Each number is 500 + 25 x the weight over the matrix's rms, rounded and kept within 0 to 999. Layers, rows and columns count from 0. Numbers have three digits each.

# q: layer 2 attention query, 192x192, rms 0.0775, rows 0-4,32-36, columns 0-191
# k: layer 2 attention key, 96x192, rms 0.0728, rows 0-3, columns 0-191
q0:487431553442548547445499503475480479492470505523562532452532490446516466530473541532463483503538538487515477468519519512499507491497493555494502482515472531528532479528531515470595589451544439476468521504485546433511483458479511475485497523512550549507437497501487491527490538477499453485566508458488512432592513573559476522529492524551461462483539424468529508490564490511480503418497459463539454492481491446483518533520544480456488491456431502470530449509519538426516481529541531493473509525492475483477533522494504447493542482463462516542527502503486518530529498468481614462
q32:510539507496494467482526503513518550512483500492542508535500492476499490491496504491442525500476500550485458500499514512482468482488522500471462510504518481494502459479500517501504487486482490509508464530485479508495468489517506494516505486493501540428531516496503480482521491516509506503525474535510488486499514473504510482527461522490495514499537497493478503499484488520513484507507505487539513481543527495495520495485519499522522534493529535521527469499504453500503494482474510472515521499480521498505492525519516499532488525473487504488476490483506513518508488492496491495
k0:500518553519462487469505468501548547485495521480508480537552475532520500485541512483488522498441489525552490486531445497479521521514501509479463491512473509523521514474486515519451462505466493485465475546504469474523470494497534498490496527537481507429554463471499552533548440542478495463459491493544439493479518493547479431529444530480524480501531490497522536503525515534493518513502491469529514504505514481487486541490484490536509455482504513517558517551462545494482471476481527511514470537470463558445502544502526539506469484480542459464514485475493454531476481511506526499
q1:445517457515471515535564511466493540506500482506465479474492494503550535473520450569523534459541515476531501504475490461525553493496499469472553514463544490555509484449517472513467471576571540433530442497499463549524454501565517482467500515449484485486480500508553524485464514533555493509538529520483485539520475455473496536506448514463432507484598559525524504475509518439505503438532524534514483530413531507471456453457462475422546512480510469446496580573506486529495464502523428507543504462543488437468481471569406500512497507427537545506499509451482518474577515538520518473
q33:479513488500487483482518494472504515533504522470513498542516507527524494498502491489529530515471475479501514526487518523484487453537482477519497506483506502516467530456506482474507527533505510497473495487505483495530510533506526507495501474498499487479490497516482469500493513513512518479498511494490491505487516483495483500513522523524490481476504490488479480515492518477493501496525500490489507523495515480516491500509509538519496520492480521500496522482518512504476496510511504492547465483474451522490500503501512496482473484526491522510487485515490505509478475525491480493
k1:516517529430500512478463478465519515538474504492540524488526524525445477504449526494477474500453499495533562537464442502479486443471474503512516506526496474518466525493519548505475565447512481562446502486416495554492469530535456505544477530487454496489504508496456507453552555467479544468486548512499492535486487485471515464454520477517457492515520470485483521508529468472544549525506516492457525504551527557481517503541495534516477557449578560546516460483477512482528527500519494540525497497562472526486496500454504491471528525552469475483512494534506503472480474504486505474
q2:513491485449556561470486473506485556564531520470486465479499470521511527494465494536476528541579462509537496518449499480533490533538430528537447483472488567489476514570518529478490501468466475511490504483429526489478500542548536524527481523538489531523476525500493481482486528529490512490434504478520534474499472457456482510477496549537500515444581493456480571520476518557546556549451453452500496510485514522451464522512498503432520458511507499494575458505476466484477470557477443462520499497467499487459479409484515532497523517514517524542523536478522483465506471510453514467
q34:459507533522489528490477478488526486496503511503497511495491529506485505530499509493508494506466517467487530508507520515475492479499502501512540541489491472507504472491474510498501489547486535519482510496501507503522486508496502491504483480519527511493492496491519488474495500468476550491495477538494484509550499522511462489493506479488491486513472491492527483491500487514485482508497501489492510536516480520502502510495520496549520496506492510501467498474517511515492512471499500529503507505488485505518477493502535480476484534483502489500479492502506514516492515487472478512
k2:542523547544487451490472522541487468518543551513476537470499498500504472489502525490520537511492524492460552458480466482497578459504476482495505560465511495508483452516475465477485505537506581503466491506520529500497465446522512481525507498516505507487487494510408480511489502427526519486497469473510444538487497458523515472519522509473486503494545502478540469554505476540497492505482483521564493499506478476541529535493476518519462511465492538554468546494515514502528480476448489465511461506475498476504516491511507529529487470522509507508515469507558515516482496448493538488
q3:556496514564469523499552532515531495519418508420493512480538556545527513548469475508476518451559528541473485487472453454507453511508450507476513463541485534483520540451481499538437503489478579505464477481519544498470488521530516534489540450517517529534486551465499525450451553508530476484501526493456514551522521505471502469514486536445477516490543477513495508424473516515471538454459439528545525432507530446478498491534395561509452473489496479466532490493510489502504591485498566446479515537492529444539433541549547438564477555467487469516485461487489489571471482483544520501
q35:495527485518480523461509518496531490494511471530484512524519520515487497494544487501485489477502487477470506492528489488521493497568480539507498546483525525516494482500537509523489526494484537510464485489504490530483500456505487513478508480506532504477483510527487496513526506487525522509507492488503498513463452504510455480498499506537467519492469482496491504496463506492481502502552509512471509480475504522502490504521511500493514526479509499501474487509511510502525472481506471495491473511511475478480515495503509506482480481519463537491475532509475529482497499524482518510
k3:451552503505523499541453489493477534491525503496481506512517529498478509491508524494503503488472510477518493525540552528500506520474503506501460527538534496534453512521522539472481549514489475455477497536555523497466487493571492471487427512445474481545470534519476532480465469475519479555551472522512484506459490490469514486446431463484471499543489467505506509578475478545509507502500476510448510567485497439500513489468529557480489494520535493474525504466432504476518431483526512530452475530464488511486524515533515482403515475509491576532629549506541464516450503492452484517
q4:513514495480507493513489474551452524524525574500539488480536493527453543494431503467459548513510460503481534455510406459543562512469574528450515535510514518564500475510534467531549547513517509518455460561510476482460577502481479534496511435490524524482446505521461497563496455519538508472427458522531484492500486463599477501456487477511405501499539528472498502488469449465439467507503439475521538590540490489540507495471518444474499484518527506519473536519460533460486465549538476492543562485492474526510556517488512508467465476426461496557490537516582484516460460488500479526
q36:495475505497539532480511516503513519497486503509503477480520505520503526502530497505498508498494461437478529523512507504503485504538527490497506501510505502478533490460464505516478519495491469478531502489451509475516492498531515488515510477529508466534503478470521478507490518487488490503501507507502480496526501494489495514503533498506499520487509467529483510516509521521491471497518481493487505444496501521502511532503503526489497496506510494503545513497458481505499465501476499493465507491488521483524514514515487478536516494448506515508502486492493512482496520486476478484